From a checkpoint of a small transformer trained on Wikipedia.
Size: 21 layers, width 576, 9 heads of 64, MLP 2304 tanh GELU, 103M parameters.
Each number is 128 + 32 x the weight over its row's rms, rounded and kept within 0 to 255. Layers, rows and columns count from 0. The size above them is the row's rms in percent of the matrix's.

# layer 8 attention query, 576x576, rms 0.0537, rows 32-63, columns 96-191
size [ 95  84  84  86  92  85  90  87  86  93  91  84  92  90  85  93  87  90  88  94  89  90  95  87  94  92  94  89  88  89  93  90]
[[164  93  69 175 117 110 161 105 117 121  76 133  81 137 115 141 106 138 142 118  72 108  77  76 114 107 105 137 112 171 103 138 196 192 118 103 116 108 148  67 117 172 114  81 115 170 133 136 145  85 128 185 136 182 171 149 111 114 114 117 127 127  73  64 149 131 158  94 141 138 117 192 128 108 134 122 163 136  82 134 113 172 178 150  92 171 148 105 139 126 140 128  98 128 124 172]
 [113  84 182 140 167 157 143 190 168 149 102  97  91  88  90 188 119 142 107 144 129 140 112  93  75 117 157  78 140 111 157 120 132 108  97 168  88 155 145  59  93 132  55  82 133 171 130 166 117 147  88 126 109  98 134  94 172 100 158 168 181  89 109 185  46  97 157 116 125 121 141 112  81 165 142 169  76  99 124 166 155  90 132 137 142 118 156 115 135  91 149 171  58 105 146 127]
 [176 128  93 126 147 108 133 159  77 161  89 146 174  75 134 116 114 144  78 101 109 134 138 113 138 148 221 113 110  93 146 106 131 133 122 171 101 110 162 136  66  78 226 171 105  69 129 186 117  67 211  92 121  95 143 137 120  91 115 206  66 170 145 137 141 165 215 109 124 137 111  90  92 126 154 109 139  66 147 138 130 118 126 173 133 163 117 146 155 124 156 118 112  92 159 131]
 [149 154 103 105 134 120 112 102  92 106 112 166 127 108 223  99 118 157  97  72 145  90 149 126 162 124  97 150 199 157  73  95  96  82 114 183 126 112  77 116 113 131 111 164  83  84 130 164  92  88 148  86 150 158 148  50 148  93 134 135 167 106 120 114 146  23 218 126 136  74 167 158  83 119 130  51 142 110 145  93 167 112 134 171  97 164 115 135  71 139  79 127 136 118 116 151]
 [133 151 148 100 100 155 157  61  99  51 145 127 166 162 111 123  72  98 138 170  90 122 111  99 153 121 150 112 157 150 201 126 120 152 187 134 121 128  77 161 143 158  76  80  71 101  82 161 168 120 172 122 130  90 129 102  82 160 143  94 134 139 122 171 134 137 131 132 111 148  56 124 120 120 107 128 117 126 134 141  71  52 122 114  70 112 191 114 131 123 123 118 105 144 172 102]
 [ 92 122  74 100 126  95 114  72 117 114 131 132  99 121 141 106 111 100 146 158  61 114 164  96 149  93 163 148 128 123  99 144 126 115 135 129 106  92  92 162 101 122  58 129 107 122  98 105 182 127 122  31 118  52 124 130 149 145 114 145 138 111 170 193 187 137 130  62 145 169  78 157 102 192 158 128  95 142 181 172 168 118 146 191 174  82 148 137 144  68 117 121  88 161 161 161]
 [ 98  74 115 156 143 119 143 186 167 118  85 161 138  95  98 141 105  91 148 124 125 145 106 131 144 122 104 178  97  26 154 135 144 181 103 138 142  72 175 128 116 101 152 158 124 215 127 148 131 119 137  72  89 119 139  96 103  28 135 142  98 162 184 115 139 154 159 107 160 160 188 166  66 113 104 171 160 180 138 197 100 175 113 100 129 188 196 117 170 114 100 133  51 139 125 130]
 [163 188 127 124 105 108  96 129 122 123 133  92 137  84 139 124 137 145 107  61 158  79 113  93  71  74  79 124 150  54 146 100 135 179 118 112 153 114 141 105 146 105 125 170  91  94 181 104 160  90 167 136 103 121 133 128 147 136 116 164  77 118 123 118 148 133 152 174 124 173 112 133 168 133 111 124 128 122 119 175 116 112 140 121 145 118 138 184 115 175   0 108 151 119  93 102]
 [162 144 148 176  95  98 119 126 105 144  53 108  99 186 134 143 114  44 102 138 135 128 135 142 122 100 156 147 108 115 104 142 139 120  62 128 150 174 135 107  59 132 136 158  60 174 121 137  64 154 194  76  72 141  96  60 145 113  88 116  84 135 112 223  97 136 157 124 164 129 124 103  86 132  68 103 131 127 121 103 188 122 149 134 167 149  85 118  87 183 116 107 110 170 135 144]
 [149 153 126  76 126 140 147 181 187 145 148 154  77 118 159 142 100 151  94 120  83 126 107 125 114  93 141 108 103 126 115 165 109 123 158 115 117 102 127 166 136  70  98 103 194 156  80 123 188 114 154 144 125 127  98 135 145 192 174 214 168 131 113  54 137  96 174 127 119 154 131  90  56 121 123  98 110 135  70 175  94 162  92 182 105 105 143 124 181  44 144 108  83 134 108 159]
 [122 113 129 174  90  81 169 174 107 130 131 137 117 119 108  90 134 180 116 149 159 155 202 125  72 118 167 123 103 171 100 112 180 119 153 136  64 117 146 106 194 142 129 103 180 105  88 124 100 142 138 149 148 135 133  92 102 154 166  88 202 169 170 140 180 190  91 143 136 166 191 147 155 105 126 128 107 111 118 131  97 177 145 137 136 146 171  79 140 119 130 108 145  99  95 169]
 [154  85  64 100 206 188 110 147 177 193 151 115  33  33 189 157 131  94 158  75 104 116 111  97 176 143 141 128 147 131 137 125  94 190  93 112 117 167  96  96 137 110 165 103 139 173 156  91  78 115  73 140 163 166 111 142 209 150 172 159 119 169 103 128 121  91 151  93 131 128  76  94 113 140 133 156 102 116  63 133 108 133  96 180 118 136 125  97 141 124 140 154 119 150  99 158]
 [145  91 138 133 125  90 137  88 145 130 107 116  98 162 152 139  97 120 144 142 165  91  70 110 124 130 135 119 130 114 185 141  90 123 155  94 159 141 116 138 171 139 186 176 115 146 166 115 166 104 126 143  97 172 128 162 166 132  82  97 127 124 165 148 103 161  67 120  96 154  60  92 144 125 181 135 128 174 167 117 128 145 125 158  81 103 157 120 102 147  96  90 152 153 131 147]
 [161 167 131 112 173 106 102 109 110 170 112  85 127 124 133 163 140 131 120 128 144 145  97 180 172 175 167 115  97 107  84 148 134  57 127 102 131  94  89 168 117 136 104 129  95  68 147 147 146 180  93 186  98 137  77 121 128  68 133 149 177 135 145 139  76 115 108 174 174 139  95 157  61 104 153  77  94  23 169 148 197 130  91 102  87 127 117 126  78 128 148  75 133  99 144  97]
 [173 148 111 197 128 135 187 138 165 129  74 141 158 195 117 111 136 206  60  97 153  68 127  95 169 111 139  82 172 166 120 108  95  58 130  97 132  51 156 158 177  84 105 140 148 110  69 123  71 112 137 170 154 143 117 103 117 145 126  66  92  92 157  80 154 101 174 114 154 127  54 172 133 154 146 138 147  66 129 150 124 129  95 149  69 192 118 204 121 122 116 153 129 106 152  76]
 [155  97  78 158 209 113 161  74 170 147 121 125 196  47 165 101 111 168 125  87 151 154 100  79 163  93 143 142 106 104 105 113  89 111 106  89 146 129 149 122 108 139 180 154 164  96  86 149 122 144  99 135 136 115 120 100 184 115 129 109 177 143 117 135 194 109 111 155 137 121  87 202 130 172 132 138 127 156 133  95  92 133 135 166 140  95 131 153 131 145 141 110  96 111 116 203]
 [119 128 137 105 114 107 128 168  63 130 197 197 105 152 153 141 139 171 178 192 185  47 118 130 128 112 188 105 106 177 166 136 179  90  83 150 128 114 130  93 148 121  81 110  84 172 182 166 132 103 111 148 102 180 123 150 129  85 165 146 103 170 154 186 143 169 177 113 159 161 194 134 137 102  76 147 123  84 118 153 126 136  89 144 124 146 141 146 153 118 150 163 167  83  72 151]
 [ 91 124 133  78 146 191  96  94  81 150 170 160 123 127 174 140  93 191 131 151 156 123 117 147 173 140 160 123 191 146  62  70 124 136 135 110 139 136 123 113 111 104 168 146 106 123 139 108 120 149 119  92  90 161 169 174 164 152 171 149 165 114 108 175 123 166  77 140 108 145 123  61 184 145 127 114  72 146 154 134 174  98 149  38  95 137 161  94 134 116  72 104 199 187 164 105]
 [ 98 126 122  93 158 144  97 113  91 151 124 145 121 179 127 151 169 127  41  99 109 153 145 113 194 102  99 130  76  98 127 128 128 125 167 152  51 115 143 151 148 146 167 184 108 121  88  96  92 173 163  50  91 155 162 147 108 155 125  96 116 150 120 144  78 155 118 119 130  94  88 127  80 216 173 155 137  78 133 115 142 149  87 124 103 129 103 103  55  98 100  86  97  86 183 145]
 [204 105 126 105 191 165 105 137 108 149 145  95 152 157 160 120 148 174 136 162  92  82 144 177  92 140 105 116 189 113 127  83 116 186 119 119  92 108 146 123  95 127  62  89 179  63 137 146  98  88  77 135 144 146 174 137 107 138  63 135  93 121  91  91 134 132 107 123 119 129 108 107 117 104 113 129 148 111 141 136 134  96 134  91 141 136 141 116 143  98 126 156 125  76 126  95]
 [143 156  89 131 127 148  91 121 116  97 206 101  88  99 181 185 143 137 135 133 195 169  59 148 139 160 118 136 115 106 115 149 173 171 100 131 167 216  82 121 219 143  82 148  93 127 132 114 130 136 147 135 153  52 121 140 149 116 157  68 100 167 183 150 158  74  65 157 149 184 127 101 117 120 139 143  82  57  96 154 117 137  78 129 132 124 155 115 128  69  66 139 118 141 152 214]
 [ 80 131 164 162  90 121 172 139 125  50  79 133 110  95 113 111  75 103 150  62  74 168 150 216 143  99 154 115 110 180  77  93 176 150 125 147 136 126 135 136 158 122 105 196 131 154 126 183 130  72 178 132 104 115  94 161 107  96 124 146 181 148 137 124 123 183 147 140 152 190 159 155  88 104 106 143 140 127  51  94 115 162 126 204  90 130 102 116 101 148 120 104 155  70 101 151]
 [167 137  84 124 134 167 115 152 174 130 178 136 103 181 135 166 129 189 146 123 185 112 183 149 179  88 140 119 133 108 168  94 149 174 146 141 143 108 170  87 119 118  93  90 108 133 115 108 112 147 101 121 143 155 126  70 207 149 167 138 105 147 128 180 131  93 131  98 114 135 145 126  86 121 114 130 125  90  61 158  74  87 152  87 188  85 148 177 136 112 172 148 177 135  94 149]
 [162 163  77 146 157  78 128  94 101 122 172 179 162 113 144 107 118 142 117  91  98 206 178  93  88 158  87 162 104 211 149 133 111 130 145 144 104 172 145 113 155  75  85 186 172 129  98 178 124 139 115 128 124 141 128 103 141 144 125 126  84 159 131 126 121 173  88 147 125 149 125 111  85 115 105  79 159 127 171 116 119  76 110 207 155 146 127 153 150 194  89  91 164 144 128 152]
 [146  67 163 180 125 122 196 150  96 144 154 123 131  94 129 127 131 154  90  54 146 178  98  90 124  86 111 114 173 173  81 224 118 118 176 138 130  95 161 133 118  86 132  87 188 121  55 147 103 137 144  94 135 160 138 133 192 141 137 109 146 132 107 150 117 178 151 140 118 128 142 156 117 148 137 152  69 132 162 123 165 143 116  54 164 109  93 139 136 124 122 100 154 121 110 106]
 [123 138 120  98 144 175 150 179  69 187 112 119 155  94 128 122 179 140 141 117 123 103 166 154 120 142 162 168 128 129 121  84 203 109 136  87 118 151 138  99 140 112  95 148  87 109  69  83 119 157 131  89  98 109 171 194 121 116 121 110 136 151 145 115 133  93  92 132 157  96  86  87 144 124 102 144 166  90 167 119 128 172 153 144 193 151 125 109 160  94 139  53 168 123 135 137]
 [162 173  74 136 131 109 120  38 135 155 131  94  91  98 156 152 129 103 137 162  68 156 122 123 122 119 149 147 176 119 190 141 144 127  93 160 106  92 160  79 133 108  98 121 150 131 101 172  99 125 101 111 174 106  85 119 117 137 101  69 111 124 122 114 182 188 108  95 115 116 185 147 139 128 141 104 182 115 111 146  79 133 136 144 149 173 194 123 114 144 140 123 192 165  90 176]
 [ 99 137 188 105 139 150 131  95  84 123 168 151 138 129  84  79 140 121 170 120 139 129 133 122 110 131 129 160  70 132 130 139 151 143 138 137 126 145 141 204 106 149 156 115  75 126 166 182 130 134 112 107 139 127 134 122 125  82 128 133 134 144 123 167  84 148 122 153 118 125  73 122 181  79 104 123  97 134 134  74 115  92 109 105 188 105 136 165 115 132 117 116 121  54 148 146]
 [ 83 121 155 119  56 110  91  94 110 105 157 189 175 115 161 164 143  99 111 147 117 135 127 108 159 114 126 191  97 105 136 110  98 114 146 132 174  90 135 131 130  94 166 142 176 190 111 165 132  73 119  57 117 144 101 163 175 149 108 104 148 199  58 116 119 125 109 148  70 148 108  89 137 110  87 160 117 110 102 118 115 143 104 101 113 152  88 109 146 158  86 116 170 174 105 114]
 [106 161 121 128 133 163 110 134 176 144 204 162 140 134 119 101 121  98 154 135 140 154 117 177 125 151 130  93 109  75  90  81 179  85 117 160  96  84 144 151 119  79 110 123 135 103 139 100 142 167 187 148  88  77  40  96 126 159 126 157 162 140 124 167  75  81 153 142 100 139  87 163  70 101 187 166 148  58 150 134 124 158  94  68 142  52 175 128 138  99 149 134 150  77 135 121]
 [ 68 141 149  93 102 140 110 101  98 121 165 150 173 151  91 129 170 184 121 143 144  54  95 104 108 154 163 109  90 107  90 107 145 129 132 114 149 125  97 158 110 106 126 161 145  67 130  72 138 145 113 119 145 118 103 108 120 159 128 160 107 136  99 165 119 170  63 206 117 160 109  95 152 164 107 100 142 128 124 156 153 160 139  70 155  53 106 198 143  97 131 148 123 175 104  61]
 [151 115 188 100  92 163  84 145 134  86 131 157 143 143 111 184 133 139 100 169 104  89 108 126 163 141 132 159 106 140 127  80 125  79 161 177 151 169 177 114 172 113 159 141  92 176 154 131 104 148 125 149 147 201 181  88 156  94 116  80 205 165 157 116 118 167 111 170 121 116  78 167 135 110 116 128  75 131 137 132  63 114 125  96 174 113 124 179 135 123 154  70  88 139 162 147]]
# layer 8 attention key, 576x576, rms 0.053, rows 32-63, columns 96-191
size [ 97  90  86  89  92  87  94  86  94  92  94  93  93  94  93  94  90  93  90  92  87  91  91  92  99  93 100  92  87  93  93  90]
[[ 72 117 138 149 100 186 121 126 162 110 105 109 105 123 165 158 147 109 167  75  89  84 147 164 112 128 155 154 101 137  87 162  97 156 112 152 122 155 134 105 146 147 149 147 186  83 110  82 115 134 137 127 171 122 116  75 140  94  67 159 113 155  68  79 104 146 103 131 145 112 131  94  48 140 178 124 114  89 127 159 132 125 141  49 156 126 160 155  96 124 125 163 116  88  63 182]
 [133 143 116 104 100  96 116  81 198 191 111 142 135 126 127 108 127  87 101 175 153 152  68 134 150  95 137 149 181 142 163 184 109 140 143 125 146 132 126  97 101  94  95 123 102 131 115  85  60 113 148 103 122 101 120 101 131 122 124 111 144  77 123 141 151  85 156 121 125 107 194 156 155  56 155 127 156 138 126 125 147  88 140 179 153  94 146  82 177 106  97 150 142 198 100 170]
 [147 174 114 142 154 108  95 183 121 200  73 132 164  87  96 113 105 167 182 125 101 110 148 102 113  55 125 178 168 142 168 101 127 107 127 142  98 120 168 137 122 196 101 156 146 112  97 125 107 137 129 126 122 148 136 103  99  78 140 118  66 119  93 112 114  68 143 126 125 116  98 122 118 164 170  64 113 116 125 123 163 143 124  96  96  65  73 105  89 114 137 118 127  65 126 118]
 [124 137 137 122 139 102 112  98 114 120  95 159 151 106 135  90  98 110  57  99 176  87  99  79 197 134 138 108  88 208 144  99  95 146 119 130  81 143 112 103  87 128  92  97 141  96 144 135 104 103  62 161 138 121  82 122 149 139 150 155 149 104  96 171 102  44 110 148 103 106 146 100 151 154 162  92 111 101  93 173  94  83 148 140 129 153 104 158 120 137 167 141 100 132 144 181]
 [140 160 158 124 107 112 100 101 104 124 120 119 122 123 103 151  94 109 123 186  91 126 115 137 111  59 136 104 192 199 146  81 167 134 162 116 100 124 107  88  86  95 141  77  63 174  99 143 170 105  98  75 105 150 124 113 136 137 160  83 167 162 134 160 201 162 100 122 107 126 109  93 147 132  97  97 145 120  81 130  62 110 133 158  86  86 172 133  68 110 180 106 150  92  84 142]
 [105 170 126  85  94 106 165  84 107 144  74 107 132 152 169 178 119 125  87 194 141 160  88 145 157 125 101 153  91 138 140 104 159 103 174  72 136 118 100 190  97 153 162 120 146  71  82 128  72 100 142 131 149 134  84  93 117 153 147 100 159 176 148 137 145 130 171 128 132 150 125  91 133 155 137 135 122 183 110  86 157 149 123  73 172 109 163  50 104  52 156 141 173 119 202 128]
 [156 155 124 138 148  71 154 217 141 147 122 137  75 151 166  80 106  89 132 123 102 133 112 184 131  84 126 108  93 124 170 153 138 163 117 177 171 123 107 174 177 122  95 115 122 125 127 109  65 132 113  81  90 103 153 103 108 131 145 142 124 119 150 122 184  82 157 145 103 127 120 152 114 101 137 118 143 112 150 128  90 155 108 106 141 127 162 160 173 137  62 102 141 173 134 164]
 [138 221 124 151 173 160 106 129 126 128  79  65 159  95 110 161 121  48 125  87 124  81 106  99 155 149 109 109  89 147  88 134 118 163  98 158  77 183 155  85 115 174  91 162 145  79 205 192 145 145 155  74  73 131  32 187  93 129 119 159  86 179 111  82 145 157 149 136  81 118  95 114 144  89 118 119 191 175 104 135 132 116 122 126 104 104 120 146  97 116  75  95 143  95 106 143]
 [134 108 147 154 125  92 108 133 155 164  99  96 190 201  72 140 139 128 114 143 120 109 184 136 178 186 126 138  97 102  87 170 147 139 118 146 156 116 168 121  93 107 126 129 107  75 183 167 117 160 171 183 115 112 139 191 159 128 169 149  92 188 154 100 111 101 154  97 141  96 129 171  71 158 133 106 155 119  51 151 126 160 173  61 133 109 138 164 119 116 168 107 164 140  98 183]
 [175 187  85 105 105  84 135 110 160 145 136 129  38 127 152 115  90 129 134 118  84 170 134 158 130  40  56 103 109 155 114 126 118 138  96 113 126 131  85 195 120  87 153 119 114 109 137 133 148 110 142 122 141 138  65  93  91 162 175  93 109 103  97 140 147 112 133 136 155 143 151 152 113 100 125 132 104  97  86 116 145 172 174 129 102 128 131 179 108 116  63 114 141 126 102 134]
 [ 47  99 133 155  84 110 166 184 133 121 155 129 157 140 166 131 116 140 120 130 148 118 131  88 133  82 156  78 142 111  76 125 131 128 120 134 161  88  98 129 171 164 172 138 156 170 112 121 151 124 134 140 119 137 155 155 104 119 160  89 116 131 155 110 166 123 120 105 110 157 155  84 136  94 156 159 139 123 168  60 127 146 159 157  99 161  95 118 109 134 152 129 124 156 129 153]
 [122  73 130  65 133 128 146 111 124 116  87 123 127 100 148 141  93  66 141 188 143 127  98 167 167 117 103  93 104 189 126 151 111 140  60 126 132  97  81 130 148  69 102 149 130 124 150 115 130 118 127 187 141 130  88 124 100 189 174 147 138 101 101 100 123  61 151 103 133 145 161 145 139 131  90 153 135 124  85 144 168 213  97 143 154 125 140  56 202 139 150 127 149 133 142 133]
 [140  72  98 140 112 131 127  76 164 157 145 168 126 115 146 122 114 102 104 138 144 176 107 117  84 100  97 118  92 107 142 174  97 135 109 141 174 156 119 127 140 128  95 150 104 103 142 101 131 119 154  87 113 192 148 151 144  63  90 113 124 142 183 197  84 164 144  96 107 154 109 120 132 107 119 117 106 119 138 117 160 136 187  54 139 140 154 113  88  88  99 123  93 160  98 114]
 [170  90 174 113 157 125 117  93 147 106 163 109 177 126  73 150  71 129 109 170 107 147 151 114 183  86 169 133 117 134 125 107  59 113 134 128 118 144 134 171 126 134  96 137 160 115 101 109  60 110 113 166 105  92  94 178 111  89 105 116 118 146 176 141 137 154 161 141 150 199 105  89 187 135 127  81  52 152 102 130  81 151 101 124 124 128 136 128 142 147 150 105 127 132 135 172]
 [121 129 148 165 121 108 159 143 141 110 160 151 139  81 134  92 164 148 156  71 110 130 132 108 121  86  76  72 229 147 130 143 127 147 117 130 145 162 181  95 192 173 124  72 160 106  97 123  65  94 119 143 146 144  97 129  99  67 104 109 129 120 117 164 140 123 129 160  92 144 123 110 128 139 128  45  83 127 179 117 138 104  73 116 138 141  98 196 140 165 166 102 125  97 123 121]
 [178 132 163 107 177 141 149 125 184 122 128 140 186 103 156 140 105 149 169 116 126 149 144 155 189 173 122 131  88 146  90 120 100  73 108 105 127  82 167 164 101 167  82 139 188 112  73 128 162 107 189 157 129  86 168 132 173 150 137  84 207 164 117 110 109  29 101 151 135 103 147 201 162  90 144 112 127  86 131 106  90 108 121 131  59  47 150 150 117 125 126 131 107 105 178 181]
 [ 91 157 104  32 111  90 117 107 152 161 164 147  79 161  96 129 107 166 155 119 117  84 105  98 119 111 141 111 130 147 161 160 150 189 123 152  74 129 138 116  79 108 101 119  91 142 101 166 196 111 102 144 127 158 104  98 105  99 142 139 156 133 133  92 124 121 195 121 106 197 165 199 107 136 130 139 167 108 156 157 176 105  81 147 155 122 153 113 123 111 209 104 119 119  65 107]
 [104 136 119 136 140 144 125 117 105 184 181 184 151  53 149 156 106 138 173  92 121 169  80 128 127 124 128 187 187 127 129 134 160 113 143 108 140 131  86 141 151 105 127 143  61 124 101 136 168 111 135 105 148 167 166 150  81  68 142  93 157 163  97 124  86 144  65 124 133 127  95 121 173 235 134 172 117 131 121 130 167 108 114  82 126 107 153 149 105 105 130 135 106 115 144  98]
 [170  86 109 154 111 132 107 242 125 142  74 136 109 139 155 174 138  92 106 126 133 114 136 160 136  85  89 129 129 109 117  79 108 103 180 145 132 151 104 141 104 159 142 133  81 156 150 129  58 197  85  46 108 105 140  93  70 120 111 108 101 119 116 155 153 147 153  85 149 181  80 135 113 124  99  97 140 132 120  80 148 118 115  43 112 128  72  98  68 138  92 140 164 140 154 132]
 [180 126 133 116 155 138 100 184  66 143 148  86 119 106 103 112 150 110 131 110  63 124 118 132 106 149  95 108  54 118 103  91  87 195 149  84 125 204 140 108 142 137 100  65 161 116 106 191 148 139  90 157 153 147 108 108 150  76 184 149 125 122  48 174 106 100 161 147  88 122 189 103 149 165 122 134 203 177 135 129 151 107  80 139 102 124 125  86 138 132 107 139 104 114  96  97]
 [122 133 150 137 132 104 164 153 147  61 101 115 118 124 144 185 141 149 174 169 136 147 115 171 166 120 162 187 105 115 148  46 104  90 153 147 110 115  90 110  92 174 112 176 150 121 178 131  93 174 107 112 138 126 134 100 108  98 112  96 112 153 120 147 147 106 105  78 135 155 127  67 135 163 155 119 110 146 135 176 138 113 107 135 150 100 147 117 168 121 153 133 177 190 136 197]
 [111 133 186  74 110 127 126 124  57  93 102 136 145 126  85 122  63 109 187  75  70 176 147 132 127 149 125 130 120  93 151 137  84 137  99 171 151 107 118 153 182 137 109 199 214 166  86 109 131 119 168 145  83 127 134 161 147  59 104 115 109 111 124 160 146 125 124  88 115  85  68 181 121 124 120 147  88 138 133 143 109 164 168 162  78  74 104  98 105  87  98 118 173 117 184 132]
 [129 119  97 130 125 102 114 106 108 129 193 146 123 169 141 159 153 176 103 136 112 143 174 138  90 145 150 121 163  98 150 100 139 175 160 119 120 156 133 112 130 117 115 118  69 183 156 119 124 159 104 137 127 140  66 157 179 128 134 202  67 108 141  87 123 104 109 176 133 123 157 178  45 134 120 167 132 139 137 139 164  87  99 155 103 185 173 102 151 132 161 157 144 131  86 165]
 [134 128  80 127 110 120 123 144  86 130  69  80 125  96 118  78  55 143 106 126 166 174 157 153 103 161 114 142 215 129 149  92 186 151  70 106  72 109 114 158 116 148  80 149 104 104 110 141 166 161  82 144 127  96 119  94 118 161 130 128 144 129 124  83 156 144 181 142  92 127  76 165  70  66 120 101 151 121 113 115 157  84 150 129  95 172  92 130  53 153  82 124 170  92 121 132]
 [130 110 166 114 120 167 151 209 145 133 192 128 162 176 116  81 132 147  86  95 144 132  87 121 164 102 102 153 112 146 114 165 109 124 108 131 143 155  91 167 160  94 106 118 185 184  32 127 124 140 183 118 121 102  72  90 117 164 112 137 147 142 124 111 129 106 125 143 112 140 192 128 124 124 149 115 140 118 110 164  81 213 128  64 147 189 141 148 156 179 129 150 122 144 184 115]
 [135 199 141 115 160 161 143 203 125 130  82 187 162 130 101 159 131 163  88 149 137 145 168 135 117 154 125 154 153  92 169  64 174 104 105 118  97 177 161 182  97 134 131 149 119 176 120 103 123 176 146 102 127 135 150 150 121 134 182 135 160 133 158 110 175  71 110 143 160 166  96  75 115 117 115 121 121 135 111 148 106 101 181 112 106 178 149 150 149 150  96 140 102 138  84 129]
 [124 130 112 147 174  45 154 125 148 116 124 129  80 121 108  95  69  70 133 185  85 147  81  88 101 120 142 108 162 123 141  99 111 162  98  92 113 132 144 157 138 163 141 152  73 136 105 154 178 140 205 139  75 162 116  64 131 148 120 142 153 176 196  85  97 114 116 161 100  98 167 167 129 127 116 130 131 125 110 126 116 134  99 172  83 198 138 117  81 108 135 129 136 115 125 143]
 [157 138 127 135  97  90 147 116 101 129 141 178 187 139 141 126 117 162 107  81 158 117 124  76  96 148 108 163 100 144 159 116 170 125 153 149 156 131  95 165  78 157 126 104  73 157 162 163 146 147 170 107 165 159 123 139 119 126 105 163 117 158 117 133 129 177 133 117 105 158  87 129 151 117 152 146 152 176 151 100  98  71 123  84 172  93 195 177  58  89 146 128 111  97  78 137]
 [159 124 158 135 169 101  63 133 166 166 138 107 179  94  94 128 116 111  69 183 183 130 144  57  68 146 104 175 108 121 103 114  99 158 148 182  75 152  90 163  98  90 129 144 169 162 152 151 158  98  87  95 172 184 157 170 141 121 131 114 132 111  89 127 123  92 160  91  71  85 164 110 118 178 157 139 141 119  91 129 143 117 175 131 117 177  83 178 107 105 116 128 153 155  95  99]
 [103 182 122  77 118 124  81 186 150 164 159 194 139  93 121 144  89 163 108 144 104 153 206  82  92  52 139 150 147 101 116  84 163 130 142 138  75 142 119 194 144 124 130  85 145 129 106 154 112 132 103 115  73 155 132 131 138 100  83 127 160 156 131 126 151 141 100 142  74 216 147 131  90 165 184 199 141 129 128 139  91 158 146 102 136 112  96 107 132 149  96 133 145 141 123 131]
 [113 105 150 179  45  64  90  75 154 125 158 144 134 183 109 105 178 193 121 122 117 123  90 100 108 101 146 143  91 116 121  51 120 161 165 100  92 135  97 115 180  98 160 132 155 117 148 158 101 116 132 134 141 141 100 145 115 112 112 120  98 128 129 197 101 151 173 137 141 204 145 106 197 110 183 124 115 121 116 121 166 126 131 161 126 107  81 158  97  98 167 153 145 126 141 141]
 [106 135 138 142 102 230 164 142 156 154 118 116 144 110 189 140 145 146 120 108 105 120 177 110 107 136 150  80  86  89 206  98 136 115 114 164 113 167 140 190 121 152 114 105 127 139  99  77  98 160  98 162 148 144 131 126 149  78 102 142 189 179 137 113 172 162 157 126 135 145 115 180 123  60 163 154  95 128 167 139  89  98 142 139 142 134 140 139 136 138 134 117  95 119 142 168]]
# layer 8 attention value, 576x576, rms 0.0586, rows 0-3, columns 96-191
size [ 88  96  89  87]
[[101 105 107  99 130 118 105 116 150 197 112 136 129 148  96  90 106  57 186  91  69 161 128  94 129 148  78  65  76 141 154 122 138  94 113 146 171 150 164 150 177 126  90 130 116 127 142 126  94 127 139 174 125 172  99  95  67  49 109 127  84 122  82 108 131 150 109 126 148  72 131 144  85 130 152 161  74 160 135 157 120 194 149 179 101 144 159 101 123 172  98  75  99 148  96 102]
 [ 79 166 136 157  93 148 146 157  91 102 163  99 125 113 134 103 127 117  89 133  99 139 145 127 160 152 146 104 120 132  46 154 104 127 140 199 103 140 162  72 120  72 164 155 139 168 121  91 132 114 109 132 111 146 128 128 159 125 187  76 156 137 165 137 159  96 158 131 132 142  89 117  98 124 117 195 180 137 134 164  83 106 179 189 131  90 157 118 188  83 141  98 123 159  62 100]
 [106 183 138 108 137 107 149 103 134 139 101 186  75 153 107 164 153 136 119 116 177  63 122 155 137 178 129 119 110  67  96 186 172 139  70  97 168 154  81  44 168 164 147  99 167 129 136 129 134 108  87 116 192 129 105 114  97 128  94 139  93  73 110  93  60 121 110  75 182 121 125 111 161 200 118 111 112 151 123 117  60 108 167  92 176 145 188 165 130 135 192 155 100  87 175 114]
 [145 113 141 102 122 140 115 207 175 124 132 132 105 177 133 128 167 160 122 166 186 116 127  99 130 141  94 100 125  85 114  85 171 114 122 210 139 134  73 114 123 140 103 122 141 182 161 170 130 166 102 134 109 158 175 140 173 128 105 127 114 129 155 152 188 184 147 155 115 110 110 123 112 162 190 121 118  84 102 187 111 140 112 173 167 118 202  90  90 174  86 130  58 127  65  61]]
# layer 8 attention output (transposed), 576x576, rms 0.0525, rows 0-3, columns 96-191
size [ 87  98  85  89]
[[ 70  85 139 126  69 180 159 129  95 144 103  95 125  78 150 143 116 150  53 120 148 113 164 170 154 141 141 141 145 116 129 124 122 182 119 103 121  89 118 124 118 148 163 127 111 173 150 112  94 108  94 166 132 115 116 155 153 174 132 152 177 169 137 159 121 101 124 126  99 164 119 165 248 145  84 120 137 124 135 147 107  63  64  43  98 128 138  84  91 139 119 133 161  75 126 107]
 [143 121 145 122 144 141 130 102 177 175 123 134 168 148 146 103 168 117 124 123 148 147  73 118 127  87 104 163 137 107 119 132 173 100 120  50 115 113 127 164 152 109  90 143 159 133 120 148 127 149 163  98 148  73 130 145 101 135  90 122 117 164 121 128 123 189 109  83 130 111 174 134 123 105 153 128 125  98 127  89 148 206  79 109 184 148  88 143  96 125 138 132 123 236 176 144]
 [137  81 187 121 140 172  64 142  74 159 121 107 174 125 103 115 136 122 129 139  71 120  92 108 134 106 167 121 162 121 131  85 162 109 150 162  85 153 146 141  78 139 100 125  61 116 140 103  71 158 116 113 103 150 134 142 148  94 116 174 146 175 158 168 114 111 111 159  95  88 142 116  83  98 158 144 105  74 170 150 164 124 112 117  66  85 157  90  73 127 103 221 101  70 109 128]
 [107 156 157 100 107 160  77  54 114 134 134 121 101  77 162 122 146  80 131 151 126 176  82 170 166 135 132 156  95 174 121 156  97  81 125 119 140 103 140 120 117 106 101 147 127 103 136 113 121  89 182 101 119 147  59 131  93 108 134 103 144 161 116 118  55  92 126  81 107  95 117 151 151  64 102 139  94 144 187  59 173 156 161  85 112 105 127 148 151 122 124 136 108 142 162 160]]